Weights of a small transformer language model.
Size: 17 layers, vocabulary 4372.
Architecture: rotary positions, no biases in attention or MLP, untied embeddings.
Each number is 128 + 24 x the weight over its row's rms, rounded and kept within 0 to 255. Layers, rows and columns count from 0. Numbers have three digits each. The size before them is the row's rms in percent of the matrix's.

# layer 14 MLP up, 320x128, rms 0.149, rows 43-256, columns 64-127
104:139125110125118118123120104153166115104093147144080124140128146123127076149099102142089099135154105091110108095153124146119122146136147102093104156084157114126096102106115124119117149145115128
102:136130119141148100106140139125123121094084128149110177132107094134157114117150154194162142128105126148158123131163121135128109144144177150172167156104134164151158069154131099145124101128146125
097:157156131097152111112107152172118100135101149068190096109106133120170129196165124136155104154176093131135143120165145134131140139116075119085155107105107123142127142084127115123117127131128087
093:145133114199109126127112132103131052098135138097168133105131138127089134102093109150157142171156090138160105143119139129126097147078097126145107127125128141120176134164118124170113134082123097
103:105157115134081119147146144137104135101137133118104095166145140129152161130147126123118134094184108129157103100113163144113124148114116126110144090135143107129113114157132153139155097134126102
109:104158113150140130100093138109142118109134131145163099110159127115096175110164113100095130130128126098125156151114144145090141124092117140166040160151163174155099094110146153139153121098122120
112:112129134151156121150072163116098119169127130099103095121094088110122111121110156122095103126136150139121149118166154108154127154134119144104177093160161110142093142076112122103116127114111139
124:130125113116125147098123133151126116144097118174162129140120134134141145142125149174137134122147171112190099138141140102094117133124109097132154160141105175138151107125128134175145121144154117
092:138122156129150131138142160167106142108124105094112092117136093130108182133108123136118148110137148134135133138146181122107113104150123132157131140088151174153170144151112105153134127071124151
098:142089117124094089119134117106128103114200149160124116154117161146137140103107157123110118102133130124147147134105099129141129134114100101138132139100110084139110096111116112103168165109098121
089:094136105124155174100139157122116126125123154100155103141150140116141110115139151149092079135126129109151158121143102137129143142136126104160146116114108127148157130122128186098095128187157116
100:120106074172149138175109133108125146139134115103132102084129123163137141125137161096100100104111157175092151138137153118126135143109198106120127139147126150154117124185128134112128126146126151
092:101149133162091120105087150148156109124139106128142090162163141133155125137145140072114168149074119128158150128110094133110116112109144158127157091138149134142111088133160147115140164128078139
087:104134055113128160165127090132151160127095194129121150129145131148101143127153157107112114060160143132143059116150156112130153139116166122131147121149096094133125124153120130155145141165139107
097:098123175121099122150172159155132115107175128131158131093166139138138126122193102138090138123135167129129130126118140107139120163124123125150139109110146114128070106077136148122125101108128100
091:134105116089113128113142142143164114116096131119072156138159123138128140135135138105133124099117131132126122115131126143169113152131135095123113132089151172087141151156103086151081096129159075
113:155075091191131092171117119157123148135127132132116125137133145163161136142104128158144122135117157157142167151115116125119148131180149097125165154148091146099134139119149164092094142104128139
094:126113110116123162085150121136149138100086153150141185103138181104146107148138113086112124113122122132115122128113098109113110132104168137138128153124140162148181108146120128131170175110161086
113:119060089122152133115091088128138124128128117145103145148156107099133122139132173121111106105148174129145144134154098071082141159109126129168146138177168138152176125173107152154139144126126106
105:144138091138110142130106164133153113149203144125120127113120135083110140125151120161122138096138126149142128103126119123127136136127131122108147146102139113094170145177074120111086124142136129
099:061097118137154095104116172143109069109139124121142090125078082161138153118151149144171118145122132120102118111107090184140120113117097147144128122144150129131105091097096141115141150155094138
095:137129129146113127097125161134145138163129080169130126099193123125151121111129097103138180112132140111117131070169167108118119117152091091139143135108143150130164123153125126149102119153163138
101:098087128158166144127102129148200157106136128156116105124083091132141096155106099151137134118101142139129140106134113137122143137161144158116144140152136154097106082130169110132157148114114127
117:105147153127120104089117133094085129159143077134069080146118103153149103166122120137142114123107150147132136142170178120143097155124157113089139093154124159133136140158144109150113137142155179
107:098128131150096158159130071161112135107095154131122126185143133130119111144128140109142127087123107113131128111123088150138167106136144123114155125085144115087127092120134106073151123154097122
103:132100120139123155100145124108157097158100127170098168084104083127155125128079095147148134153117137133127160106133145136146123185151146119155098127137136104145123102137141071132130137127102100
106:138169124150108181148155110103172106126159186138167143145153150107148178136113099098112126122098116138169087122142151107106162110134122126116144152103143114109118128153146139130131137118111127
109:151157144128099109077142143149112123149091155147136118106114124148110104107142146131099092131131104126143125132060092160104102120142140105152142153135102134103104131110112103132157138143110117
113:130123126111138095164125101101157140166123161156132128183134145113192094155143168107165147128106136171125081120122117104076156119113118113092153129138135136154137171153110099161143155157097127
100:159160123144112164122146102099132140152132154173096139164171116156131137168141176081151135157142155157147118146126129161121163098106143084123123088129105136110140108199114113124130090120115142
108:087141161162115125157157097095127121131162135144121146080156123125090132157141149118146119126133127120144150148150103171168149114151146124163137124167140117185138165117088110125114094144136152
094:094119091116153108168151118090086157129113151137130140143153090126121141134132154181149118144118102160106126137132163127154139156118112111140164111113149134125124127162130081138127108140104102
096:137121129132112128099180133132157126103142093099121131118120146132141107189104144148100125133109155134121138126085120139123121146118100151117114130097138105126129126067144121114139120094138122
098:115139133079115104141090127100085162074165126114085120108109119096085131134143128127141149140118131124159101122103145146160122097157113122105177137157129099071154182126133127144133137157111146
093:126136146119156121131098099205152102106117130067151143125132134142125104126131115141151122130146112146143109142077132117144160149146131091151115083110124165140163104126128157126112121135132109
082:139079121148147142121132082126136092150118135136168094111094107155129147153152107133169058100084124137133116130120116143105158155103114139146136149164122128062136119146125095120136137097115127
101:147114102102137139120135158100106151089144123082115136109158132094088135125114133122113117121104086156109160122140074138165134137107143101110149129157116101140118141125116092107116128119060146
100:150111115148083102121115120151112145127187127106161080101157125154175110127133145127114130162104146125143114108148097121063119139139149135108162117123116124147114156114123115094117158091114129
104:128110124098113100148143109137177120135125122123151105123139133086136123064146141137160124127137114111138155102120063101143140112129113198125155184096131120147136141137123083091098154143101123
100:090124131140137139131105161153098137145096115121102179178100093085118119132092160119158136137067158145135112117164087085102140141146093141120102111125087159116115125129132114135137142155139136
101:136157117146130152167098141110122119116110173120070146144088096166153144132085191072141098157135113124147115165083126116177100146115098147126135105113110162127082111144099134125148130143124170
105:089136120113108139161136103134103160115143171148122172128106125112133113149154165090165169132130097176144144149171091148141135123148153142092106153100128133101111121141092130151148093108099151
093:167143106158147103099134118164145151153107127118104124087129163101149079158119122144142081171145137089146071147139107115141121133153106117119131112124103106104114107092165115129109120119145130
101:152108090173114150149167134149152112142149069122126165119124158123153149132143166120161113143124149138152119115137193121124108115138151086144116131164128069163103156114129137154100134197127104
100:129131161146113133171168132155096127104158116130149148104112143179125130149154147138109070121106159168110139123103114100104116120096112153121210133122143137154132168116133150116179147169120117
088:148163124151120126141120132111107131111095121107132089100140124109144198139095165085143146140134104140106117171156107144146169118097131132105080113146147164152093175127124136092141133154131117
095:132113152079121166114133101125140143092101097136122146123135103061155163136094117143138135148105143180166110111173149130106128093135104086194147138140107115123141109127153118182178121128131149
092:128122108107116112109141152074112106122137174117081167108123114166117143135183105139148151130109124128114128102125124151100127162107134157147143123143089116141122142145172069180116173139096109
102:102125159077096106119097115100098177137152140144170161125132112112139128148122166107143128145125128111134158110118178146087131108147140124139117132099091116139128179159129148138120165100121139
084:123140140111170135146112143168167168131116116104141096142160142132121127158136099114084144090099146135135102144121153123157140088087150138107108121163121150144141142143106082104114121167128068
116:153132111130172085097108148106113095142071127092113121134125141152120170119156104110103147132131119114147129103150153062133145078118158099153133147142123115110142150172123098173121133113171107
099:129143119164122129158089138178127164125113135098097129186104127123103119147100166093127084109107139144148143139126105129163141081127116107109118140099102153103155118141158142128158110157152129
097:111137169187145121092097096181134123162105131115119182085137102139111112107130138119128154111111102163156092147081093177108077134104124156102147136171125141102110159112094144131119100106129161
079:154098146107166123146128089153091089135128065119122123105119113138157083134134120095103126131129147147117175129187119155113117104131119114150141141140105125107094079144174146151101159125145101
105:149189081126120126152120122099151095146148101121160115119125131151128133096157086131160174131132135172142136099103162124135145148103133088120154096147141136093102151070140122106148082122105120
110:133116154086162104155171158118121141153136129144054144134120137111194148108125120132134146114112125155139135120101105116134153155141101138153165125094130135154091083137110124130166139127085170
100:151128120117104153101062163129142148148130146139112133128134168138106113141180107102120096124125141116126074095102144140067160155134099101112137093136089119118156105159165130120129097139124119
096:112154113175104121113136125151097155114135125091153165124135114124103132114146132125131128148065060168121118165120146100115120119101116122095159104134129150099108136102152156139110134139099113
104:125105098134129119135098120185139122127118123116146118132127104132126104137116110127104135136110151123085177132126107100135112114131089171111084141135102130110154108113100118132173095124050107
099:095167100126156126154145149154142160151156159078108127151143099104107128137099139111179127129172109170078157140148114107120132115115133152083162133119110124126114136107074136127107150139136124
100:117151130146129121125150150142129158139101140175076119092098090143079066107121142128133147122104107132124152130158095119141088136161147141132122150106150122089137109109123121123165130163177155
099:185163143157142118124156118128138118165102136127151120061137142147123147124098127131072119155104106115102121142160128129144127136099106123164104144113116121135086139140135090135148111148139081
094:133143173125127138115111151171152088074153181112148103108119132076098069127107144121135149117123127132102134138149135090144143161100109140134115145141167162099121135112121142113128136146095123
092:118093128104160122116155098086156108150073133183188153138145118154158098138117160133123148136098094145171110102100071123094159136116138116121145155116140159161156119116125137144115144122134149
103:097175108141157152079095112130173105108120145081115171177136138121173118150144137136144140119123117128138126121106143108117113112098146149147140145133151156121105118146111102102136127179152110
099:145155125098094125075064161140114114125127129129110072153139116149110150116138099143108105137140108103155124134111120105099134132102095138084132172122168132110092093146102130095117142120182131
112:144130072138160122114128115106134136119114107149133076124080135147114156130129138136111147132122112097107137116145145140146117161126125106096093114154113111125109129143100131117197092093126098
098:099107112118118136128079152121137128098149138141112126144086143176115098134049140110119116113107128124131128149129090127107134147168085110056088069113101137126123115134117149136129169073130105
100:147145143107124133119133112112158117093151142109124149196125117169135175149155136167132086122129139138143127124105104133153144074133119100101108114155132113164095164142123090137122113120105207
118:130105172144149087157138137114131169119155176120136116136124098127113163135171120146149129078150110112128140112157097136152134097164126167135114100129140123126098137117175093104127121108126146
104:141087101153122139151104109135086122161129143120087142146125156162122186130074097107095136132123163117140172112145142151142115185122120111107130107083117121121148125130126151123097097142120132
103:136131098157110093097171167140135112152114103157137127117140168121104148137148142176100107095162094131119154166125096145147129128145111080122113134129159096152147152043123141108091121101103111
110:136137126137122140134155172068135103159145132149145102151136069139126149142096084139113129144126120131145101117116157121176121145140113130105137153128097135112095177171106137128163174115120128
095:158136149088117159132143114139080119126077143161121115137092125119109144152089125125085099106126163083106122146154127090129143116152141131116149113134096116110142150128135172075134144131153124
097:102172149123127113104136133147112099202127148147137084121117087145097112147101095087113147103129157110134175139102150158157137135140114168113126117151098114134080135161108112113158101123161127
081:110147115118105146121128115152131075164107109118086151156101138118105157084138137133162130174140089138104084136139097088162135128143150104090098106151104094134092091088137128096158112115140094
094:139096139169158200157128121116098117117127165133138118113118163089099161181101142147132095107136120112157144166136112126151144179184087164113134133106139120123127091176142130130126128120138104
098:103125148151112118113133108115166172127127127132101104145138150135142123150116150101126114141112156122097131143199105140165119136092140124129169114104149107133150100154088135096148144174144142
096:128115153153119096116166096137104118155116175182189143146145120123174158133133128095121186107098154149156106118129112135154088122129156126093090154136104116122099139144130094135173102115100125
090:114161130174119112137191109146137066107128119120158164127125150144120090124096116155166119077138071132114130135137126144107134119155145162127124100127138162071101127116129144150176079146114156
098:124154113108171115118095169170183137122113116107170133104185100131132121090118123087135128110109176101138160142094116160101157127157115162141156136131137151103093110118110136118058177106156127
097:091150142112071112137171147132130125117126114119114105105082124152107102149115169093134077126116106193121096090062121139151105097152137109108159117106120128088124149136124145099144125139131116
095:129101166142118102141159065142173113105170090168146134116125132130139111165138117159111127126132141137151073115119123120118127111100137143113142106106129084140150119092135130148176142144121121
086:141124150089125098171110110121124135139088120120090150131102132148109128130159110151168130180147069086102173108146101126160160190122154158161110128092092081142118119130171142136116084124117127
099:094107082161171160132149128188114139130143162085145159118116184131157153166184175127117108141132112137139142145117098101154158103108135137134141110140134119096126108123095152145121133134111139
089:188100109121116156117104103130158141115147119146120116147127097168119170166135102121089094130125145167157121125109106147115149140116118122131131149130140146122139113138102112141190137130164137
095:160161167140125128131075115111141092130126131150097138164157120137114108126151158085132130150132133125148114069203109100124153108136129136127127157182123115153104143077151113148135152095138139
082:111137113130137149167146081096138128158120143116151117165113119129146162116112136139113080106132124122118139114137129133169118106130173100116167125098140127093114124154118157102128114085092169
103:135117169112133135123153103092098119084118126105072098117131110138130153147151125137159160162152164119134130126127093167126103145165126137133122109110107124111109110103105085107115192144117094
098:140151165130114145108156113109166123107118088132090114104132137118144139127124173120124154131158145093143156137138100130169138124174150144127087105153150112192125107107100112154146137134143123
085:160121131090143161144132109128112145150107154156131112142130141168133167123162069133126159128112120141149136129126167136105146160089118095162096148135119111138121073153120108144127092087112129
119:105152141131171136134108142155118148145120142133146153114096117123113148127140184159142177177120159102148126130129130160116133092116151141142095126170157141122144149109119113125065142127147140
110:125128141133077143175144111144181123102117154107118120117137132131095103141115157163128150166156124162173081111091123127141096126114113112117141141123066102117119132140175118129171136155127111
111:171114110142120110104128086173138111097076116116145120133119148139151117118124172168146133143147079117160104124122112171143124136133081105190125203086118074124149123105153149111110141108122111
109:132109136117100103127086105112165142082099131156170136177112107125096185152135197146153158151171153143143146109089115105107119155125097153127118085156117142135123148135130115159153132143125114
103:134115125157084103168154135117136132107142164120125134185166087127136094131157122107163141088117079133137102100106074174147134128153153127128176082082144102117097132115149102086142113147111115
104:158119127086092140095108107154106097144118087113162152125111100157165100154086092136108108130123130133123124152111131080138127141126103123133122153115142144115130080126122155149099180116128128
094:119156135148157099129112128125133139111123130164115122143106174079123058144093089087141137124141110143122120128099150142120142140139127128123119132123127121165098133119122120136128145132139121
107:144083144153124133160127140108126056118119125125130139143095108121118151152162196161126115106127152128123138143128094117132135159169135130096135092167115118127153114101148119151124094065158121
091:126138091066161110114146144105085135148100168146129133100151116157133150131120121135116116117131119133102170145135135107110122112152128169101109103164098059176103145159084098116141092124134135
099:120122107135162116121107101121089104108115073097137156092131091102118145146102095153101142147094139121118132094133128150161113130139101143183120161141132064133112076125140153112114128115180099
087:101148143145137167120121129130101163120115139160122149097126130122115108133111142136108178109144114113129091095161141111125145112149113101076161146146157120121156169120129149157132125156171120
094:155112134173095115141138093124123088118119156128119148150110212120117133118134179119153107122145119113144142108086127134147127128084090161136110097121146135145149130079094095119144168087149128
085:091123116114188115153160158109130212159107147156131101123147138102136136140139132128146142121141133154103139127108158090104117104127103120093157193117142130165098119150125145091126111113130130
097:121135099130126107110150136164151112129139152090127139180139109141098110073173095129125133158121108127085100137151086143134122109135198139149124100105144095171107087129080082099111132135122097
086:109138104137168142140139124139164111128131098109137155100116176136106150107080128180099116154137141157077139124102154125124137135116110154122107157123150100114083127120122146125155135122142146
105:143125120113129099139114124133164089117115138113121091116141074189113148138071095147127135114143127107154095125095122145094111189148093132137116135111115132128138145160136110126135144148076082
099:155118150135086103118128159115060117145131124102111178110096129142132095104128121140172102115129145116136121127161114121127112160202128136124116102170153093110147121128159131092091132149108149
115:151094123089098103130139117166170108107135137096112162116127185140144120096112100106107098146144134150145121126178139090113119111133136138108093134125114123138121119110127106174142124103136097
107:151109114091111121119139162139140176092134120151151137108140119147157149177175122082092086099105094134150137107121087159132100136087107152158126083139115137143135105128134105068198149123140128
091:174127110096146170106122104086139124114171148161122131107150152132160130136161172139097115135075109178113117130149099122127121122087128088112139112104099166138147127159168157120139134116141115
108:201146116090168117107121151114158124122143110119119175142119137129114166108127131076139137146064097104164071086157125160157116102136134138118111150074115100119116140125113170123154123114150138
125:123137094140121116130138153133118130102138117173150134141108129139108141093131115163155134144094134117120133159153146132130154155117157137165097122154131143117152127112180145082188074174140099
096:165138119127169125119118162143094100123135113098128069116162156135136084161144168133131107140136149123148153134156093112086119096136118155123121121107160135120103120112104098112111121145155148
089:140098109102089130130147101133150127143154159135140152134136126107159140147147126136149113109154167107116088152074098160084121186160188101139114142172116127134164097135118118146148137128131173
098:133157114139121154113158163148102142129099124146119131137180120127157149080136142116142160126136119155160117103105131152170125132132171127121120124103143110131134090100158155080159153078130094
092:100125117107121076138114105147111088108134157099175159152103140067163151133160157144168117120128124165122104139099122117154065145133105102124131104157107119116153149099139193146119106098108127
099:124140146152130143137171134100150125120113133096122116096144099130112155176148130132132091143128128126144099156115083160128128077141142141153135145110097125105098166125168094142130159130130092
094:117110096135129164105165159124165078135148141100125111165125123122127112086129166170101136116132075114125118164139131101081123128081097098167130124127146099134119155109123137107089122135130058
117:120130152127159085121127125158106116113091121116097134164142157101134123116149123142114135119123148109095134139163067122121149129160126148097089134169126153109085097145158132152143165134118130
108:151125157130110113101099133158112071097119149095145109117132137149099081115162140166101122076134102100124130131109113133189131103178137167163130106140144120113095126155167091110094121132134128
098:093153111088150090162120142106149122141115174142138132104131115139150159119120155122117083145136117131147155130087087123113118109111131151143136123129116130110094126131145141112064153087113088
094:100135134131174089135101131078121109104134156097164097113135106124159099122118185127116144129174123126143098129135075127114119159121131169168111173135115151102126099114146122130133161164125128
100:151121127163071103073133129099195143142164117143142141138107136123147147122122121158118118126094088127112163144103118138098129122087159117112140113110125108130103147168079093154161136174136134
114:118100156140098122150125110130119129108114161084130123119114125119109083130126162129121127127140099101140082116117085174150140166117059114132152070120113120088121083090071127106119133137125090
106:082124129155145117121104155146136123119144116138178142110131156142089134121097139106112113112078162081150124157084122184151104131156112138132151101114106126136142109109139106139142137074134154
109:130145131132155125101118138157179150130106108092108138140153150125134138128143133101160163166102118081154087107115148135118133105125149124133138097149132124109133116091124127082173103135158134
109:144101154124146087111136103136130122138147151102102136128132115141102147087156101128123149130136119143171118130154147128162122097080128117057109138155110106136091148088107118113168127149151116
105:097159176144133139112145087149093078082106127138145145145107098133116138146156147120126150103137136102163125157138112122112103112125146121116103118132137104153181132103124114142114118128137153
101:162132130092121153128114166174133179120103149103102135110130097110135118137143165084158108099138138130144112131123106101165122146115101132167135133136112125119157139118164096111133108096140148
103:128129129121128142142150148077142149106116162152093093097129128107121130132130149153100142088113138128139090069137136086075117109075118124151135148088145130145164152124135140110166144160142160
097:143133161158146122106127154109104132117111108146098118157162116172158139113138089163145130174152168130111104106143078119153135175103113106124158130116157119129111131155140143103144097145162102
104:156078108122097141125108169115092098163100145154099111083115138129146121165121141113112157103137116122164122103152091131141101153152044144113105130147112111157133148109105129158107135102127126
098:190134142107074110140168141138150113144123115152111164095113087136136114121157128092149121135139109092148104105131122106083127134153146114160132056106137137105116158140164131129126142123107123
087:113144146093133146126150099116145111134118121143097105133162075140120094120144117155107115106082112111153124128115123133131160113147119108194133140099128140135145127115099133117122087144131154
097:121107084099178097153120119123169128133111108139147122112103109126133138140166138125157151114123108100093103083162110135111136137138146120159132162137118135145100146120108104151150130124135151
111:142136132131099102150136139137128138146158113135083093162158149130130108188143156065110144165155151143131142163150098134169103148123126127165076126138132151136145104140132129124118133105134149
100:151090113154130123121103162116133126092149148117114135134111147120153124111135129145093133159125135138158118129178170127077152180146087105176129113090170106089147169103140160121153155134157170
096:129146169083094172088129101116168129128131119122124127140113118103137145146153160144124110141149147120125098147130077132177129122120102192142115114084109139102130127139142087119160160172144109
106:128127136116106146148125125104112088130113142140095136109149124149099110176126156094162119147041122169136113086123095143104077144126102142126145119150089138129152117168151135116149151105149156
106:132071129166107132101115133137193091125134130112104148099110152098164113092142166140098139154140175176133117107126112137170110138082137095129145124172111112146097115090132092107098121134136198
093:135123124153177138110187136106120137145164131145151139112123094128142134156130103151139100095131142080113124152117138143176080120134127133144161149107116180145115064157139123110131154116120107
113:148134092109125097169120143083126169129145172106113142161129119112117147129145159133108105050094143144078100127130099144146154149114143110159177158123085088167146115154136149141168125120129133
103:160125162133139176164108091157109118167133104137099180083107131110127107094121146156095148112121096138116137163138125144060130088119150145121154095144095129118114128153175123144102154157155120
087:106110102115099162116179140124172130127133135124124139149162140115128148093148113113106078125134088135199137124130131141151128119124124127174114133140113125084162174127131136134120104121129068
103:131133143125073155131093126151132141121121086128187097122078135133113166152121164136118130150148107113093123144123099140106120093152141167125085079146144114104127157115154097135139105109140181
097:141146130146114144149168096160121145132141116109155143099106097141156149120120165153109164117102106139161098141142145143113115146128133154183150118144110155110180149151121096139122128127147130
102:145145126110097162130140125120156158140122145116103132115149153134118144102067102132149137138150131119153089131168159162118111115112128134159093159143112169110159149139213157110119149127143147
100:143126168111111133136102107126089178143093136116143136088128134104132109132135138145165118119119174087133121142102108114137121141176115166102124138127187177123169116147088118092108132124187156
109:132130153155127156152081155142109141111129115134134111144059161110132106151093123133098117098156124155122159108096150109112122123145107138124144168148149130110114162126119114101103140097093119
101:146088102136094108149143137112160112086104142158106116159100092119107110130107095103129117146109150170127101104080128105158122162138120097146170143098085119116111135174097115120099122125126104
106:127121135111103170108156124115144125141127126155137119146138154130156153104159124139161142162139113161123109091103131117089132153107136112132113159092126123122124117162134147155153135103173137
109:124153138162147106134122162196183134140130149120148144149117087092139101094097152123089126136118147088177114152145111118067118114136113103159141150153128163127098135143149146132111111132136135
100:099119116145144124112129100101134121124099116130108105160140105151121151081100167136078102106099144131154103119132152156119139105114093092110161106111150124114120104133099119106111131157123055
107:126151127094122093126147172099096124157140136096106102123140116129114147175173116113096150119140102134122124147121168165090138119096131103132148154134100162147145113091143132095146105108129145
080:100153148148172099169144138140138155117104107134164079100109138128091115108134166130115143121161140129089141123155122131112123140125110199073129119147155092124079094143123138136136152124131153
088:140134133107178127134100090162135132081118117124138142108068120144150100146151140126143114102119129141139117131143094099155084108148121137095164119137126145083165176154160137128126138075139091
101:195107102124099109160140094132167139140132143090131121129112085184150110166150128135153114130126108091143111122115102129131147139111122087106096164141119116118140128105123150122104101113119140
102:136100134145143118101121106120165163136141139123115137144176150143150107128094154109111144151096158119116110166134125168145113138130134092087148160146136076155109133133090097144153104126156112
086:082161100084114113136129139088124146094148136132121143121149143177139094118117121126169080080159146113113082161108123175163135083127168148104111096162138157156104138160107127093141160117097099
096:108103129138154124109150129116157108098076099090124134141103089114113168128112112085127141147107119162107131128156143125105174099116123105129113137153132169149113180157123123095119115203163132
091:123168152154138127104120172114095134115110145128076164146126142112154143104138179116142139091177155129107110092136110112135091121118143145078130120102100096116149147144099132124114112139149138
098:190147124115149102121146168142141153145115148127156142140160118135161156142148122122122177152155138121146161150118112157100126121162121131127122153109104118138102150146105159095103088135100174
094:131095113130138128139121121148140146129132175144100153074149102119135084137130140106136100108101103142155153107076151108137158153113137156130105092137149091183112102163122135138101162163119134
108:124133113145126098144121123090128104146117153103106162067104106147131100140153111080141156164166133103148162182125130150114136136118177163117183088164146137098123120096164156089121095148126144
094:107104095084085111060107118137044112122125109151159118108123135133101110154114142144133087071114117139131128106103112085122168079087104133155172134118123172140135126146117154143128152179149134
113:186117124140132117138122131139123127148104144141110137098132138157106135156152101133136144154106125103137129152113128143106115108047105115145099168123124156104151130116168157168143170162152136
112:144094162150084092166104111159142109089135136117142143125108170132140133115133111134170164118115142144134108135124107128123120095118146183106145118098184104107132115115168075145132071150122141
090:140148099122176188150119189119125121117136129104141122115138141120152140152103125169071139119120182095126125079081158129093147131120133122128134121086138135124126076094119137108119124131164121
100:122157139135166127124150110099094122130142128148131154096124078105106155145134124146135108077131148082161066145117101094198138127159154124091186111131155115147120113117126117124108099147174157
099:137130128098152105113101173133106154062095152126148119123136141091086146105111103139113124138118108086178111125150133176130132138120111112125154166121161132118136155122093127093106169136127112
093:098147174117111096159168110128126065096098111135112125126118117157137121159172124118165162135133146163124130118151120085100112162156139152158126144118176109167139167108116162143141153117156125
094:128150121102144184120132171109158153179140123130157143105154130134160150135114115111111155127072114121121110142157147139114151110142126121115102122130133114105152194133099136153117121099159152
095:167094078135140149121123155124126150108166110120113077134138145137138146152109146140127127136167139114106145101116133141112194097123106107113132152147094128156153124095091096122141144106153103
099:157119141107121088096143120154110123142148143151138103109164155127130127112162122168129150107124147176135093156162154082152162131138079098094118080134150134154152154128116134145147077116153113
096:172133089160100158096151134088126142141147104138124139123145085163114140140101104127098123124132121144163092157119137175087119138115108057126120161098124119146131099161124172134191148108139136
093:121131095104174139125119136168121151158144145098110159134115125160105082082141146130114130135146146140052142149111069050136138136099101116124138151129131142139120157110147169108147143130130116
090:146120086105112158155125121129147091095147109103162150136151142146142144125151123140131169063126121145167179117124124072120118110132102144180130114127158126123139156101084135116147127123106155
103:125132117112132144156137191094182121119136155129105109113101136122112118128118113140165140125123159138158148139134100143150124142105144097117115117122110141124088104130107142128101122124117130
094:126100159108122109085098221143100120174143117099133144155110166145121128154104158136112105119119113097117153114129101117119117173125162132136103106125130077122107184123101101097098099117130109
097:192174137103134115109129133148154152166148130118146119099143118118142119143155130161131145119137188132136122158153106143115092135113112090122104117117149106132150125102174124168151153148122118
107:122158171096158112098164127139114153137118120173140130151179137121125124118190114131117078126104163144122150153172107131112154105151173125142120116110146086131135159135104115129133110148124140
090:109136096161115111097130130070135137115145102148118114120159131118142155128139128118146106113098116111148135157157165144164128122112129149138073123136091081122132133114145116096067138150098101
096:130129135115154116130139149149126113116107101129120105110106129117128116108179088127139190108126131182129159139112156106116132112123128138154115137167171137161129065133104102130185128111127127
101:118093139104134145143122143131170116103117174081115150164122100113146125145089161108138127139172127084143159124115130125155140126126074116122146126124131115093126112161155127172110127162110084
100:140094123102114134154142141138149128140139116110139087153125117121099131128140153111134104132153094133123184067121104086109110139153111094186111134118139115130150131110105113149051100139112130
097:105127125138154145123152116099144112098153122137143155081135098097115134147126153100119111108150135139135151174137122099124118119137118118145103144074138118095100085144170146087180144111161136
093:186158144134128113104131123128061150110132134143141124156177170094134081107108146071171109132163129153172103178121140165141135104124114105147132109131110129136191112146139112119124140104102124
104:100154129112143104148142114138091132161104148110084120100109119138143152118138131157167143162123090123110129112154173189137132102122122149130137097132116121116153092101123125146129132127101134
102:148154105117164149119138151130114163118125137142112099113120130129115107120089083113118123143137152141148109129163133103115122139115130084144147144119139145145191114145161127107173187139140075
092:153115137171150147149144157102150128156115155137084102139167064115131133126121123121144140140107173143138105099139157131120124139150109088116117160133110118110093116165093119124141147143102120
101:099120134095165147123101091117108080079107155103127110161130113084164139128116172124128169148116115135114108118109133155127131090096098140165170100103145153106139111082141104127130139156095154
094:164131138146133134139152121097127153124143110170077170115132106120082130155083108126141122125151126094116155129170136157137098115152101125109149140115127098168119172157099123149139134127121136
098:093162130127132144134168134115129143088096187108107121160159105132109137137116137122100134099142131108102115101130146167145123139108130167138152137151109085123115112146086160135141166136101107
094:135107137090196116112138108124141129112110069126138156133100089165141101101094116064136108138101149131163105131138148125114156092134117118127104162117109135096152127122144135155189167165161132
095:119116133108100107101122120131097133150170145142100153111171127117143109153148144121152131158164144174112113111143138144131099132095157114124109117103102143081126169128112130145166093162142091
095:077148178144072144139127146112120159132169141159126168184123115090118150153108102097136136112138118147123127150113101099191113168116114163164119098146114113102150184122088144135135133103119113
091:124153129146146116095146118092104146111127135120119166152146160148151133164148131099135129087144121145066123108127112150120114164120136121085113119169116121167147120182099083133144140157142132
113:122121191165122128144120143097090138147132136091126131130116118128132121155130117061128107179064134150164137153103158157133128123089084094122140117139122091144123133125106141135099154117126155
097:117137085109121112119092126158083107173161184169118106115153121143145103119135142150141113173136163160143137153104159111109133101110130139122173149142100122145157142153119105153115153117165111
100:126104156142140143130055158099095169159167102141095126107164115129084165160156103148135105126148131116118119151158145100150125153160131117152169125150118132135181138109142168145141112100125103
100:202142149108079096120112146127113126211106141106135124119086130082157148114108108072137141129134141110127134125110156131170100102135113161139136151142118138148103145146116142127064149124072161
099:137168113122147093108122148123092086108148103173081119171145136123108120159124122084117121118135178122115141079096138139128108181110101131119091140124128114135151158122123112129153165113130088
084:121121099134135143090137160179126100108125115091149175116107148091088163124127112076140120102136141139130133117127128068147130129123139166154103113135130140135192129140096112129105118129139154
097:128185118121109111103131131163109118130101114094114110131111104133135091117122125121142099149157108108115093170140141131136139157127120090112113121111165117131104080122125107119051143175153092
108:152134179163154130113091177128138141104167106143152138094111145141126144133134136158122113165137121128115170115111128145085107146141140111155180130116143098145124139106043148161112098147134109
104:099117166119140076102108152135058127143135104102102117119108131101109114119121142153111124107074107082120103133108126196131138140109128127143085094149116130134108121096113125150109104120139125
114:146121124139134144079138140110117141151163142130134110097115098094140154126103122155105104111126156102157130173137153127127111170090161117103162110138112124133132137138127163165157155137119157
105:093135122149124129146132111109124124125118125107133152149129150099103137143133150152158163142107109151121126141122101148156149124170130150106120096159156102159097137136106078147100125130089101
105:115131147114151087098158126125146110089124102097152154128131103077159122107079109113124166138124119158128193111112141124115120129138143141136103141146157125160102127134155100122122115128122170
103:132121097127079139124093114114131134153095147109109105133120107158096091170115140128129135123133130163101100119104121083153132127116147135130128134127144149170182131126124094200138109142113099
088:138081157125069140146198131128127134088114145163121156090144136166161125109108153128124124121124150146169096116161114116092087123152120142132120113157142097114110170124145115110122096193130128
103:091130147132116119125136122076102105130109132123135158126129123116113113153150133153101126159126107101145155159119126151175113153118177121080120144148144137131144095157105101114078112181111173
104:127145146104072131104142109144130124111146152133152108118123168131165127115112151111128132123128139207110090136114091121096141122163128138112082141103163098132121144126103151161178115092133153